Weights of a small transformer language model.
Size: 8 layers, 5 heads of 32, MLP 640 squared ReLU, vocabulary 930, 2.8M parameters.
Architecture: rotary positions, biases, untied embeddings, normalized queries and keys.
Training: a variant of Muon for these matrices, 124M tokens, 7544 steps.
Each number is 128 + 24 x the weight over its row's rms, rounded and kept within 0 to 255. Layers, rows and columns count from 0. The size above them is the row's rms in percent of the matrix's.

# layer 2 MLP down (transposed), 640x160, rms 0.132, rows 593-614, columns 0-159
size [104  99 100  99 108  96 106 104 105 108 104 102 109 111  97  98 101  97  95 106  98  94]
[[112 177 137 134 119 141 132 152 128 137 133 122 157 145  95 134 128  97 100 112 162 148 128  92 149 149 154  99 121  92 167 162 154 112 111 126 137 151 131 144 180 103 107 135  93 126 186  81 103 122 101 122 101 113 142 125 132 167 155 104 113 162 156 164 132 143 138 129  94  98 116 119 111 120  97 118 127 135 147 161 127 141 122 139 137 189 127 139 185 106 128  84 148  98 145 149  97 150 124 128 141 118 144 127 134 127  83 108 125 141 134 101  92 106 149  90 151 132 119 115  88 126 115 138 139 103 151 129 183 182 122 154 103 109 104 142 120 123 163  73 101 156 112 147 127 145 191 150 106 147 121 127 148 142  95 132 109 121 123 133]
 [133  94 139  92 121 148 145 115 108 145 149  93 130  97 144 112  63 106  87 148 136  90 163 148 144 101 145 138 129 100 118 134 118 135  85  94 109 134 100  92 141 147 146 149 147  89 149 124 123 131 135 145 180 135 145 139  84 104 162 149 104 130 164 138 130 154 153 151  93 124 152 122 129 132  92 144  93 161 127 112 121 156 107 111 167 159 148 118 128 142 132 120 125 118  91 120 171 138 145 109 117 159 125 139 157  90 121 112 120 123 139 128 105 117 134 127 126 105  73 125 146  80 114 151 115 135 148 145 125 111  99 142 138 145 201  80 149 108 110 153 129 134 164 131 141 108 149 147 169 170 157 128 124 109 121  70 140 113 160 156]
 [125 103 135 119 116 143 155 166 131 114 106 146 125 146 179 107 126 124 164 149 121 129 119 121 171 136 136  84 145 130 123 139 140 147 145 113 107 114 137 120 112  95 173 155 199 133 124 141 140 137 125 117  95 147  97 100 124 147 158 117 145  94 156 156 130 109 151 138  88  88 108 135 126 145 111 103 139 122 134 125 129 125 103 176 144 119 131 116 109 147 129 132 163 178  92 115 135 153 145 164 161  85 129  97 153 155 121 109 115 121 131 158 138 142 168 140  76  91 186 187 103 143 145  78 108 117 129  98 135 154 174 159 134 129 138 153 117 134 150 177 138 126 124 187 144 122 109 125 120 152 151 112 131 101 108 133 157 122 138 160]
 [165 110 141 103  92 115 126 137  86 114 118 133 152 152 149 120 133 118 112 118 122 143 101 111 110 128  95 118 109 171 107 123 109 141 140 142 130 157 148 157 127 146 137 104 127 176 107 129 104  61 149 161 104 107 134 103 165 166  87 154 149 166 150  70 122 168 108 130 101 108  68 117 130 150 104 128 123  69 132 176 116 170 120 159 155  91 115 117 139 112 146 143 154 162  98 148 141 140  96 148 143  92 115 112  93 124 134 158 104 125 124 131 123 131 117 141 119 125 148 136 117 111 104 142 105  85 128 154 133 120 113 116 111 109 150 164 133 131 163 125 157  67 164 135 131 165  98 129 123 138  95 154 106 115 108 126  92 144 105 158]
 [130 122 129 121  95 130 180  89 120  84 128 112 143 110  99  72 168 108 162 154 127 137 106 126 118 102 147  92 107 164 100 127 125 140 127 144 137 148 130 121 142 140 111 131 144  81 182 125 136 147 136 139 160 110 164 141 154 120 146 140 107 139 126 135 142 140 144 138 107  84 162 173  81 160 143 105 131 123 148 139 126 109 111 160 151 117 140 122 152 147 156 138 182 119 153 125  91 124 107 151 133 148  78 134 114 144 122 146 135 129 201 158 111  97 108 107 157 151 126 138 187 113  79 113 115 145 171 145 135 132 106 114 136  81 172 143 130 150 124 147 124 127 130 144 147 125 153  99  96 127 161 112 123 131  90  94 119  93 132 130]
 [106  82 141 148 119 106 139 122 123 134 167  89 134 120 124 131  74 140 143 118 130 179 143 109 108 152  75 145 130 156  96 126 147 101 156 123 134  98 162  82 126 134 121 157 153 167 149  73 112 139 152 132 175 127 132 125 134 104 150 136 133 191 104 115 143 103 124 116 154 167 164 133 139 109 138 145 136 108  82 139 129 164 131 117 110 119 130 150 139 105 115 126 174  97 128 146 139 151 104 132  83 122 121 109 153 108 164 137 156  85 138 131 151 139 141 103 143 129 145 150  94 143 104 158 154 122 111 183 150 126 107 143 149 141 190 150  96  86 154 160  99 135  93 129 127 170 150 139 153 118 128 131 115 146 133 134 139  98 143 114]
 [ 92 106 131 117 148 134  92 105  95  76 174 136 133  83 164  87 151  95 137 112 120 120 131 117 137 141 122 108 124 118 151 142 140 117 148 157 131 155 127 114 103 113 113 122 200 108 102 143 121 105 124 128 138 135  97 146 110 118 122 125 141 142 141 139 144 110 182 130 144 159 116 106 132 121  87 127 171 173 136 117 156 122 134 141 134  93 109 159 122 114 136  49 123 146 152 170 140 132 133 141 124 116 132 105 120 108 154 114 105 147 117 148 103 157 100 142 149 177 118 161 144 100 128 118 111  85 157 116 104 143  95  61 135  98 108 120 132 145  78 116 113  89 164 148 125 168 138 154 106 117 174 112 155 145 132 107 125 114 125 145]
 [110 126 110 131 136 112 151 137 129  80 149 119 172 103 151 104  72 114 117 139 120 113 175 100 166 163  91  91 128 158 128 104 105 110 146 130  96  79 128 143 145 122 149  91 134 103 107 134 150 152  95 140 134 134  92 156 110 100 154  85 136 116 146 132 133 152 147 111 127 140 107 101 176 135  62 118 136 152 138 149 114  99 134 123 150 113 170 131 125 125 145 162 157 143  96 109  97  91  78 123 100 156 142 143 106 115 134 140 134 143 145 124 110 193 157 112 148 114 182 119 160 142 110 102  98 123 106 102 141 136 114 128 153 155 144 133 128 106 160 106 123 155 110  69  95 140 129 128 116 107 146 117 115 164 129 105 133 104 109 127]
 [ 93 123 124 117 130 163 125  88  72 122 110 139 177  69 149  92 112 150 118 157  84 102 157 120 143 150 141 122 170 140  78 130  98 116 154 131 119 135 125 109 134 106 116 117 154 136 107  57 141 113 140 125 100 135 119 158  99  92 157 124 115 159 134 164 146 151 155 114 130  83 179 126  98 164 115 120 129 139 105 120 120 180 132 141 150 150 116  95 129  89 124 140 118 122 122 153 148 150 147 168 144 115 117 170 124 131 140  94 119 149 101 137 145 117  99 144 153 140 187 133 120  90 127 153  91 158 136 121 143 126  88 111 121 103 142 104 117 110 110 106 122  90 154 152 133  96 134 112 137 122 119 159 110 137 136 128 115 124 139 184]
 [109 122 112 133 151 137 121 163 136 110 138  98 156 113 179 114 174 129 104 146 148 168  85 160 136 126 118 130 139 112 108 160  73 106 167 140 129 134 134 121 131 138 144 107 121 138 119 176  99 129 120 131 122  96 126 139 126 102 158 190 131 103 136 139  73 127 134 157 106 131 153 120  87 132 128 123 146 122 110  85 106 143 111 127 125 118 139 153 114 176 116 114 107 150 125 168 112 143 124 167 116 166 118 133 118 136 131 113 119  94 139  88 195 175 125 125 125  95 128 129 152 101 117 127 125 164 139  86 136 127 110  92 119 149 124 120 133 140 177 126 179 117 116  90 154 129 158 114 128  80 205 137 118 126 124 128 150 125 124 165]
 [137  95 200 119 104 155 153 115 150 141 137 168 139 118 133 127  93 114 129 116 114  96 167 125 111 124 173 103 160 124 108 155 104 120  86 160 112 129 138 185 144 130 112 112 126 144 185 136 157 111 110 160 110 150  97 158 179 113 157 122 164 100 117 107 120 154  85 128 138  94 110 145  96 114 142 105 131 192 146  85 136 167 139 136 102 127 126 164 164 128 156 145 119 110 112  68 138 146  80 124 126 115 125 125 122 153 132 160 130 154 144 125 141  89 128 131 133 116 121 147 148 105  96 113 104 138 107  76 146 152 123 115 126 102 161 132 117 145 129 116 133 188 169 129 149 133 139 133 126 145 128 101 134  96 135 121 136 143 137 133]
 [127 118 133 165 103 137 153 169 116 114 113 141 121 170 143 116 121 125 102 109 156 107 144 155 108 154 159 130  68 119 155 139 140 150  96 139 104 129 118 116 145 119 140  93 159 105 130 154 148  82 146 169 167 171 169 121 138 169  97  91 146 137 129 140 115 128 132 137 105 154 145 131 121 149 123 141 134 148 130 146 128 130 145 173 133 134  97  91 124 132 112 120 169 160 118 142 127 132 145 157 103 146 185 104 133 135 148 108 112 119 158 147 105 123 111 148  96 179 123 179 127 104 188 139 199 105 133 150 147 115 142 160 159 101 166 129  84 139 144 100 112 120 135 142 124 134 101 133 157 139 114 130 148 117 134 123 152 117 112 195]
 [ 86 162 119 119 135  91  65  77 106 193 123 133 142 149 115 169  95 106 117 154 142 153 169 169 178 190  89 120  98  98 104 136 118  98 138 145 161 131 139 176 155 136 140 140 118 163 159 142 136 126 135 170 133 117 109 163 122 153 150 110 114 171 125 138 134 113 132 152 200 132 113 121 123 144  98 118 118 131 127 116 139 145 133 105  92 126 133 118 127 130 176 134 117 110 137 149 139 152  83 106 106 180 165 172 149 113 111  96 136 124 123 108 137 108 106 159 111 126 138 115 146 126 129 127  91 103 108 111 123  88 159 149 121 100 128 133 110 140  85 123 151 116 127 134 116  99 127 123 131 135 101 123 143 110 136 141 123 115 132 116]
 [130  83  97 142 136 131 148 127 148 168 119 130 137 165 133 144 155 132 156  90 110 168 107 120 141 145 139  98 116 132 149  98 132 107 175 149 150 158 156 115 130  90 145 142 115 155 126 160 143 145 116  99 182 159 170 160 113 155 133 135 147 152 111 168 114  84 165 123 148 123 123  79 143 134  96 104 136 115 177 115  96 110 149 108 144 113 131 101 115 131 145 126 104  88 109 137 109 144 146 140 163  97  91 123 121 118 101 133 131 152 114 137 100 143 146 114 105 147 118  91  90 110  61 101  83 131 116  79  87 110 148 145 152 106 106 148 114 114 140 118 176 150 134 180 103 104 152  97 107 150 118 152 117 130 132 120 142 128 135 123]
 [ 90 123 100 164 180 130 104 148 112 115 121  79 125 150 144 172 107 128 113 129 114 156 208 124 102 129 138 169 136 138 120 130 152 128 128 147  93 181 146 149 191 123 136  98 118 122  94 127 116 161 131 117 148 131 107 133 109  94 147 138 179  90 138 110 154 108 112 153 147 129  97 119 127 121 161 126 106 162 194 146 113 111 129 123 104 117 135 152 137 179 167  98 118 137 116 101 170 161 150 143 134 166 127 118 118 138 143 131  85 144 111 143 106 127 155 121  93 157 146 119 162  94 110 138  97 169 129  99 133 146 126 151 120 155 116 127 134 145 158 104 136 136 116 134 121 128 133 106 113 125 147  79 127 106 123 111 117 141 103  85]
 [113 111  94 131 117 116 180 172 190 107 110 124 139 109  75 161 136 101 118 150 145 168 143 114 121 132  90 152 149 118 109 121 146 153 121 141 146 128 119 185 119  92  69 106 139 106 140 128 116 151 154 123 134 123  94  92 121 132 144 159 126 131 119 123 127 137 115 137  75 133 110 125 141 124 182 147 127 147 154 108 119 126 134 115 135 109 133 117 135 169 126 106  94 121 142 185 127 132 113  88 132 155 156 112 120  95 151 122 159 128 128  87 100 111 123 135 176 103 127 116 116 138 155 143 127 152  79 151 149 142 123 126 108 100 125 149 127 157 167 128 157 123 104 103 141 111 142 122 116 146 158 105 127  89 220 147 116 107 117 140]
 [107 118 165 144 126 157 133  73 104 120 128 148 146  89 117 127 181 108 140 150  85 123 167 147 144 142 100 146 146 114 158  85 158 151 120 164 150  98 137 112 104 162 103 105 124 142 177 133  87 100 135 137 121  83 160 121 129 149 144 147 136 144 132 104 164 115 129 135 146 127 135 112 126 142  81  83 152 160 176 129 150 134 127 114  85 123 103 156 150 104 123 151 138  83 146 110  88 120 127 152 110 158 188 147 101 135 126 138  98 117 156 126 155 145 133 110 153 115 123 158 121 138 138 118 117 106 119 147 107 133 116  82 163 119 133 114 127 144 130 148 106 120 120 116 165  80 113  86 157  98 163 134 165 155 139 150 131 113 176 125]
 [105 147 141 114  89 124 132 156 116 107 119 184  95 113 163 125 129 123 137 105 137 112 168 147 135 171 161 124 171 187 176 132 145 129 111 120 128 123  80 104 153 141  94 139 182 159 129 110  88 119 123 147 119 163 109 140 117 137 153 148 157  96 103 109 142 100 143 114 143  94 125 161 121 147 107 104 161 117 110 164 149 133 136 129 152 157 130  95  68 151 112 105 118 146  84 160 142 122 140 124 114 121 136 144 157 137 162 127 175 152 116 143 125 145 130 174 130 123 176 130  94 130 108 135 153 125 138 143 135 149 162  75 137 143  90 122 123 121 146 136 113 117 126 122 141 146 143 124 151  89 105 182  95 112 133 129  77 132 112 151]
 [ 99 139 174 151  96 105 128 149 134 165 169 128  95  97 174 134 139 136 153 139 125 149 144 130  96 108 151 133 111 119 169 124 150 111 101 133 139 109 111  91 133 138 106  50 124 160 166 103 135  84 130  99 119 125 151 111 142 142 122 104 106 130 146 120  90 109 131 149 119 136 114 107 139 124 122 149 120 117  98 169 144 142 119 177 108 148 128 103 124 157 124 100 146 129 129 135 131 151 161 156 100 127 105 146 119 122  89 115 111 117 142 139  89 127  75 178 149 127 150 127 109 107 142 162 138 129  66 105 143 117 119 106 155  93 111 117  96  95 115 150  90 162 125  99  92 112 153 114 143 124 105 109 107 148 121  98 161 101 177 169]
 [102 138 116 139 138 100  71 153 125 151 129 152 185 124 132 151 101 114 170 142 129 157 129 115 138 114 117 132 173 166 128 153 107  95 153 132 119  98 128 127 149 139 128 114 128 126 148 138 191 153 117 137  99 126 126 135  87 105  45 141  96  77 152 107 119 143 131 118 109 158 128 127  95 126 146 127 137 173 128 181 129 149 112 139 108 151 132 116  81 118 115 107 133 121 150 172  95 125 122 120 129 131 183  98 162 104 134 118 140 151 116 136 164  92 130 178 104 150 132  60 111 139 126 140 147 137 133 129 130  96 147  88 124 129 119 126 125 107 129 141 123 153 142 109 156 120 150 154 116 125 145 138 109 129 101 184 126  90 137 160]
 [158 119  83 131  84 152 131 135 102 155 111 116 159  89 139 112 117  88  95  94 132 107 157  72 110 110 122 161 147 129 138 136 134  97 137 115 129 120  88 144 129 122 113  78 148 142 134 129 110 154 121 137 126 121 170  49 124 139 120 133 149 102 105 156 125 161  97 114 145 110 132 148 110 102 138 121 146  90 107 106 132 133 136  93 132 151 134 176 145 140 155 125 122 150 111 153 138 103 155 100 151 147 108 154 139 122 125 137 129 129 147 133 151 154 146  97 105 147  89 151 162 138 122 178 113 116 129 124 123  61 117 184 116 137  88 147 143 121 146 120 124  70 155 125 146  70 136 155 111 142 126 143  95 166 115 147 152 136 141 104]
 [127 148 109 123 117 110 137 145 128 127  89 134  99 130 105 150 112  75 116 161 157  65  95 197 104 140 102 118 165 126  97 135  88 101 130 142 110 143 140 158 112 130 124 102 117 155 165 148 114 100 132 130 155 130 123 108 116 164  86 175 130 136 148 131 137 152 104 131 114 111 163  82 121 135 150 116 144 128  69 102 155 103 145 156 116  88 133 125 159 121 125 169 141 122 111  67 139 124 109 126 151 153 142 167 140  81 131 109 133 160 132 164  91 118 113 178 190 138 124 132 132 139 105  98 135 107 120 106 144 119 132 148  87 132 129 110 135 145 117 161 137 125 122 142 115 122 142 117 105 111 135 108 162  85 154 135 107 137 107  99]]
# layer 2 MLP up, 640x160, rms 0.133, rows 594-614, columns 0-159
size [ 96  97  95  98  88 104 107  98 115 101 120 109 105  98  99  96 107 104 116 103  99]
[[124 108 137 131 135 142 139  91 159 156 126 112 125 157 114 138 146 128 106 132  88 160  74 139 122 166 123  95 160 163 127 136 123 136 131 170 147 100 110 129 135 106 166 133 134 149 134  73 184 117 136 146 120  84 155  72 127 100  99 107 141 125 126  94 154  99 123 124 164 147 120  93 152 129 135 110 129 118 113 110 129 111 140 112  99 164 126 115 112 138 137 108 120 163 154 146 169 136 149 131  73 161 135  96 130 112  92 156 104 107 143  94 105 164 146 118 140 123 175 104 154 108 122 161 183 164 130  78 146 163 139 125 138 129 133 142 165 118 135  91 119 178 104 146 133 109 152 125 113 144  90 105 104 134 141 149 129 150 128  91]
 [122 122 114  96 143 151 143 126 177 122 154 113 129 164  93 122 122 104 106 108  65 133 128 144  90 167 101 153  62 136  91 146  82  75 148 145 187 133  99 169 161 133 124 113 111 133 134 150 107 139  87 118 135 117 120 155 138 132 138 139 185 182 126 170 118 184 159  84 140 165 128 139 105 150 131 154 137 158 143 140 107 152 114 117 175 128 128 165  92 106 135 134 144 156 140  99  96 148 128 113 138 140 134 127 140 161 112 118 129 117 123 136 132 124 155 139 125 159 156 115 138 133 160 126 170 167 132 138 100 140 126 154 167 102 120 120 140 120 128 115 112 128 151 145 128 145 170 121 109 120 132 151  94 138 129 142 114 158 144 112]
 [142 113  91 117 159 130  80 163 134  98 101 168 154 132 115 137 122  98 139 127 134 103 174 130 141  99 145 141 142 145 119 131 149 130  99 102 102  97 106 126 125 159 141 129 156 107 135 128 147 111 115 154 129 153  96 117 120 102  95 110 162  87 149 116 142 107 155 110 139 132 110  95 123 125  91  87  85  87 155 114 124 115 158 108 109 166  86 164 153 125 133  94  88 132 141 142 105 102 103 124  90  89 115 160  92  87 113 124 140 120 161  95 132 142 125 125 170 133 133 124  79 165 108 139 175 130 123 127 105 137 152 120 158 134 118 145 148 157 145 119 155 209 101 164 104 156 124 127 149 121 148 102 157 131 166 127 127 112 112 123]
 [110 148 140 110 143 150  97 145 141 145 104 121  87 126 124  90 113 125 127 124 160  77 114 127  98 160 105 123  86 101  91  92 129 102 113 152 114 117 141 101 164 141 117 142 122 103 139 187  93 127 153 114 156 160 112 137 104 148 148 122 141 144 122 132 143 118 118 140 163 134 158 135 121 142 103 104 129 118 122 141 107 101 132 123 158 129 135  96 121 100 141 143 129 125 114  89 152  82 133 132 163 132 143 160 136 117 102 125  71 188 102 131 132 154 105 117 104  80 122 109  77 127 163  93 160  99 113 117 106 101 116  78 137 149 115 164 132 129 132 183 101  97 100  98 119 103 118 189 128 135 103 162 146  96 102 113 118 117 108 142]
 [120 137 144 131 113 105 137 132 153 121 141 142 103 102 127 135 118 115 102 119 148 128 184 124 169 138 160 137 135 158 155 128  82 148 129 153 143 108 133 124 137  84 131 141 122 113 140 155 150 158 116 153 111  95 157 144  98 116 130 140 113  50 143 116 104 120 111 148 164 122  95 148  88 145  89 111  97 173 127 123 117 103 129 143 100 112 137 111 114 100 124 133 139  95 174 120 140 117 149 165 139 103 143 167 164 147 142 181 102 129 104 187 147 104 109 149 136 126  89 132 132  98 133 145 118 146 160 103 120 101 127 146 146 105  89 131 170 112 100 108 146 136 148 169 118  73 163 111 133 132 158 157 159 106 155 126 116  94 151  87]
 [145 143 123 111 116 167 171 137 138 115  93 136 101 151  75 129 120 165 129 134 128 150 101 134 169  97 146 135 132 155 143 117 134 121 118 137 111 122 117 145 132 164 123 121  98 139  79 127 139 129 128 130  79 179 133  84 141 132 116 120 111 113  83 113  92 152 111 118 150 121 106 117 121 148 104 123 107 108 121 123 130 112 158  97 120 120 135 125 122 104 105 150 183 109 117 159 130 130  59  84 158 104 164 146 139 114 122 145 132 136 173 139 180 124 137  96 137 120  79 133 160 129 159 124 108 157 179 134 172 120 128 163 151 118  91  98 147 130 159 125  92 158  99 119 134 133 124 126 186 127  78 127  96 116 131 160 117 167 119 117]
 [139 142 172 135 121 132 117 109 114 149 124 102 139 110  86 144 171 149 163 135 122 114  40 144 109 151 125 156 141 109 136 143 143 135 157 132 133 123 147 179  91 173 122 130  95 109 129 147 100 124 131 127 136 155 133  79 131 123 111 139 143 132 196 141 109 140  96 148 152 144 163 112 101  90 142 116 145  89 157 139 136 174 117  97 111 131 107 140 121 156 170 126 131 154 168 153  96 106 133 111 135 156  97 119 151 132 109 120  84 135  97 134 127  83 121 142 185 149  95 139  97 114 141 163 108 146 126 108 113 162 114 144 138 142 133 146 112  99  72 136 151 164 151 143 137 122 115 111 111 112 134 169 129 143 148 154 126 162 124 131]
 [121 121 105 122 165 123 148 154 146  95  94  91 167 113 143 127 101  86 129 128 139 125 137 147 122 127 129 169 145 141 141 119 119  94 113 142 113 135 123 106 150 146 178 134  92  96 161 187 174 138 121 104 132 154 117 111 159 154 179 132 149 112 116 112 139 132 140 150 132 103  81 117 119 167 155 133 120 113 121 171 134 113 177 134 108 103 142 148 117 161 118 118 154 104 157 101 110 132 158 120 145 131 142 123 104 169 102 148 134 162 161 109  92 103 141 122 135 181 112 119 107 141 159 142 145 157 107 151 160 116 150 133 128 101  96 146 124 111 168 112 125 140 158 116 106 144 144  87 103 118 132 135 200 149 186 167 110 125 136 120]
 [149 143 124 111 132 132 165 122 109 117 119 133 128 106 114 132 140 137 109 166 144 121 110 151 127 132 171 124 119 106 109 142 127 158 160 107 126 173 160 160  90 113 145 145 106 124 157 145 156 109 130 111  87 141 137 142 158  84 127 142 124 126 127 104 175 134 135  84 135 116  94 148 150  82  93 122 110 112 140 142 161 118 147 142  89  80 104 149 163 116  86 130 144 137 142 182 151 106  84  77 142 133 108 130 127  92 142 123 157 162 126 123 105 119 127 123 108 142 122 100 133 162  97 132 140 126 158 179 119  98 144 173 121 134 150 123 129 170 113  91 125 186 178 139 151 102 113 135 113 115  81  78 141 140 110 100  91 119 137 111]
 [106 132  88  79 138 122 126 121 132 101 142 177  66 114  95  84 120 123 114 125 145 137 111 141 142 177 133 130 124 153 119 147 157 127 128 110 135 157 158 136 150 161 102 168 144 134  98 112 110 157 136 129 125  82 153 100 166 118 162 127  83 137 129  93 144 122 154 100 113  81 142 129 128 158 176 129 156  82 137 122 115 145 108 128 160 130 112 125 103 109 109 134 104 141 130 166 116 162  95 107 160 113 134 158 130 104 150 133 122 114 173  92 128 155 145 138 135 113 140 115 108 142  87  91 164 152 116 135 123 157 122 171 114 157  85 162 143 112 159 106 126 124 119  99 101 160 125  97 130 122 115 120 145 112 150 169  99 186 140 122]
 [135 102 142  91 113 103  87 151 126  86 112 148  93  79 108 124 133 122 116 132 111 167 142 149 105 119 173 135 124 139  76 131  78 122 148 143 139  65 141 133 134 124  79 130 126 110 128 135  87 117 134 131 127 108  93 154 144  94 123 130 135 134 139 128 116 153 116 134 128 147 121 173 131 149 176 130 165 120 145 130 109  97  96 130 129 100 133 131 144 108 117 141  97 105 134 101 105  95 121  98 192 139 140 100 130 190 108 110 144 129 116 128 107 147  96 157 100 121  93 121  90  88 110 126 104 161 114  99 144 141  75 127 109 183 136 148 108 113 105 166 166 117 151 135 168 117 130 161 141 132 123 150 134 127 126 126 108 164 121  98]
 [153 104 143 132 162 131 136 143 115 132  89 125  90  94  98 102 123 108 149 119 122 139 129 129 101  76 122  89 167 137 173 108 136 155 124 153 178 124  83 109 110 155 131 128 133 139 147 160 147 125  97  89 120 100 137 129 121 145 129 148 109 135 116  68  84 122 142 145 136 111  85 125 138 126  68 151 173  83  96 115 113  99  85 113 133  93 140 109  78 135 117 125 122 125 157 136 126  96 129 111 129 136 139 123 129 179 142 172 120 125 135 156 136  89 142  71  94 104 146 156 117 141  85 101 136 169 115 132 176 156 120 114 130 125 138 139 152 164 162 126  82 158 134 133 128 152 103 123 127 134 128 130 143 143 141 149 119 127 105 111]
 [159 121  83 105 125 168 108  97 144 117 124 142 101  81 153 160 138 108 119 178 154  74 111 104 140  77 158 126 162 151  58 110  82 186 144 122 134 178 120 113 144 147 165 109 140 148 105 112 155 105 141 109  87 128  96 126 125 122 123  81 100 142 124  91 127 134 112 148 118 156 111 170 125 124 141 150 132 149 134 117 149 134 105 126 144 104 137 116 143 139 135 145 175 154 142 112 162 149 119 141 139  96 140 134 125 132 128 129 182 150 122 115 109 150 161  92 115 118  97 127 129 159 125 128 121 120 188 162 149 163 135 142 132 134 136 133 130 117 118 165 111  73 121  99 135 103 165 130 148 142 145 127 128 125 127 111 117 143 120 162]
 [ 93 110 113 145 115 155 129 123 134 123 163 172 141 144 101 104 106 180 135 131 136 100 123 131  95 122 164 121 126 151 136 157 107  99 139  82 145  77 160 135  90 138 175 112 159 112 171 116 158 160 106 101 137 147 170 156 165 146 121 134 104 112 129 130 122 172 126 105 124 154 151 166 110 129  89 133 121  84 108 143 138 187 163 134 145 116 122 126 106 116 157 175 130 138 155 102 132 118 100  96 146 152  78 111 146 135 157 118 140 139 108 175 151  66 124 128 152 144 172 130 109 130 127 146 148 130 114 144 134 104 150 130 146 129 119 117 158 135 149 165 100 155 112  95 104 157 119 144 138 161 142 129 112  87 135 132 123 102 115  99]
 [121 115 123  66 123 136  94 133 144 148 124 132 166 100 150 109 146 148  89 133 156 103 129 142 126 144 133  75 135 160 125 152 167 119 103 124 170 133  79 119 119 146 116 157 148 119 122 144  84 100 151  94 147 102 138 136 131 127 138  88 136 128 125 164 141 114 125 127 139 125 168 128 109 138  79 138 160  99 103 128 113 113 144 169  83 160 100 164 162 132 169 129 127 150 129 113 129 105 104 127 115 102 131 128 135 102 109  89 113 154  87 173 182 119 145 156 101 175 152  98 139 148 106 120 126 127 182 119 124 137 142 112 132 103 172  83 107 127 118 143 147 124 120 144 112 127  92 157 125 142 142 146 112 137  52 149 142 111 132 131]
 [147 128  97 109 124 167 116 154 155 113 172 129 151 144 157 139 120 156 107 124 143 114 106  97 166 124 168  96 110  71 111 174 120 129 133 137 141 145 116 126 146 149 116 185 138 154 103 125 129  94 137 134 124 122 123 157 108 143 102 109 102 126  99 145  62 104 121 172 118 165 138 139 146 142 137 130 155 122  94 100 164 173 137 126 149 143 154 139 154 138 147 114 130 152 123 148 135 120 115 135 140 122  94 146 110 115  93 126 151 126 115 168 116 127 134 140 157  95 117 132 134 145 108 146 161 138  87 128 107  77 151 153 115 168 137 161 153 153 138 125  96 143 112 159 158 101 122 152 118 181 142 175  89 150 125  94 103 179 137 170]
 [130 107 123 139 123 153  99 117 146 155 122 174 138 129 117 158 145 148 125 141 133 156 115 110 110  81 105 175 112  98 134 118 146  74 167  93 119 148 127 124 125 149 165 146 126 106 172 164 161 150 146  79 128 162 129 115  95  89  98 107 103 142 113 122 113 139  75 123 130 169 123 122 123 104 142 143 125 145 161 128 125 112 115 121 147  88 152 139 127 147 120 171 165 161 127 170  79 127 126 127 122  98 107 152 139 154 134 135 153 145  99 133 159 111 133 125 110 142  92 131 139 148  95 125 129 170  81 136 134 176 121 166 178 114 169 174 110  91  91 122  90 139 133 136 138  99 121 159 156 129 141 152 150 144 148 135 153 105 138 135]
 [107 149 122  87 125 165 114 134 159 138 117 137 134 112  63 172 143 127 109 101 168 108 178 136 113 126 160 111 139 106 126 180 102 116 163 156 166 120 137 129 129 109 142 180 115 148 141 185 139 133  92 140 102 111 101 131  99 107 151 148 115 163 112  99 105 139 136 136  96 171 104 165 113 120 163 120 144 155 126 121 108 159 121 146 154 111 133 138 117 139 111 114 176 124 107 127 153 111 117 148 161  99 155 104 108 167 106 131 122 104 108 186 137 130 100 116 150 138 113 124 133 152 109 106  99 130 127 110 164 111 118 189 131 168 139  99 106 137  76 171 124 127 141 100 115 101 156 143 128 142 134 111  95 152 122 144 155 116 138 141]
 [106 127 124  83 133 114 116  90 143 118 121 118  92  90 143 100 121 113 102 102  99 110 120 126 116 109 130 141 114 106 111 159 141 123 122 165 150 112 140 115 113 137 149 114 110 134 131 167 101 130 119 123 120 120 151 167 132 142 152 153 135 139 140  92 149 109 132 126 141 125 129 136 165 120 113 105  92 114 156  75 120 122 169 139 179  91 126 112 103 129  91 117 131 161 149 140 146 131 113 143 104 107 131 170 126 105 166 174 102 111 152 114 101 123  80 103 123 177 103 144 116  93 145 158 167 146 124 132 110 149 156 186 146 131 145 131 136 133 149 132 162 140 129 207  91 113 121 162 124 115 151 109 107 135 205 144 152 181 119 125]
 [119 127 143  97 149 125 162  96 133  76 157 159 120 168 152 122 139 114 149 129 130 135  78 100 143 131 110 129  86 146 133  85  89  90 109 136 150 129 123 119 142 123 147 151 101 115 121 111 129 129 163  86 125 147 128 134 140 131 101 170 106 124 133  93  73 109 156 145 105 135 115 130 129 126 123 118  90 148 156 114 108  84  89 143  91  98 129  97 145 101 125 147 139 122 107 130 131 104 149 141 122 136 147 103 130 131  90 109 133 130  76 100 114 133 131 141 121 148  95 121 125 137 103  71  91 158 161  77 115 167 122  77 126 135 146 139 165 155 130 110 119 148 108 144 143 184 110 122 141 123  99 161 125  69 127 169  90 129 129 158]
 [ 99 111 125 107 113 123 117 143 162 119 104 112 141 149 147 122 107 130 143 171 124 133 137 131 133 122 175 123  98 160 141  95 146 116 104 116 144 147 146  84 128 115 102 167 127  97 121  98 127 134 115 183  93 111 137 147 100  81 138  83 160 130 104 113 136 129 120 122 169 134  98 172 139 126 107 114 127 134 165 112 128 124 119  87 137 189 136 113 157 125 136  92 134 109 166 183 120 112 159 134 171 131  86 103 137 177 160 167 153 122 153 118 153 141 115  85  96 119 134 165  98 112 152 127 139 133 154 160 130 146 131  85 177 110 137 144 144 119 143 114  88 116 114 116 116  94 140 131 153  83 127 158  97 128 110 161 112 161 157 126]]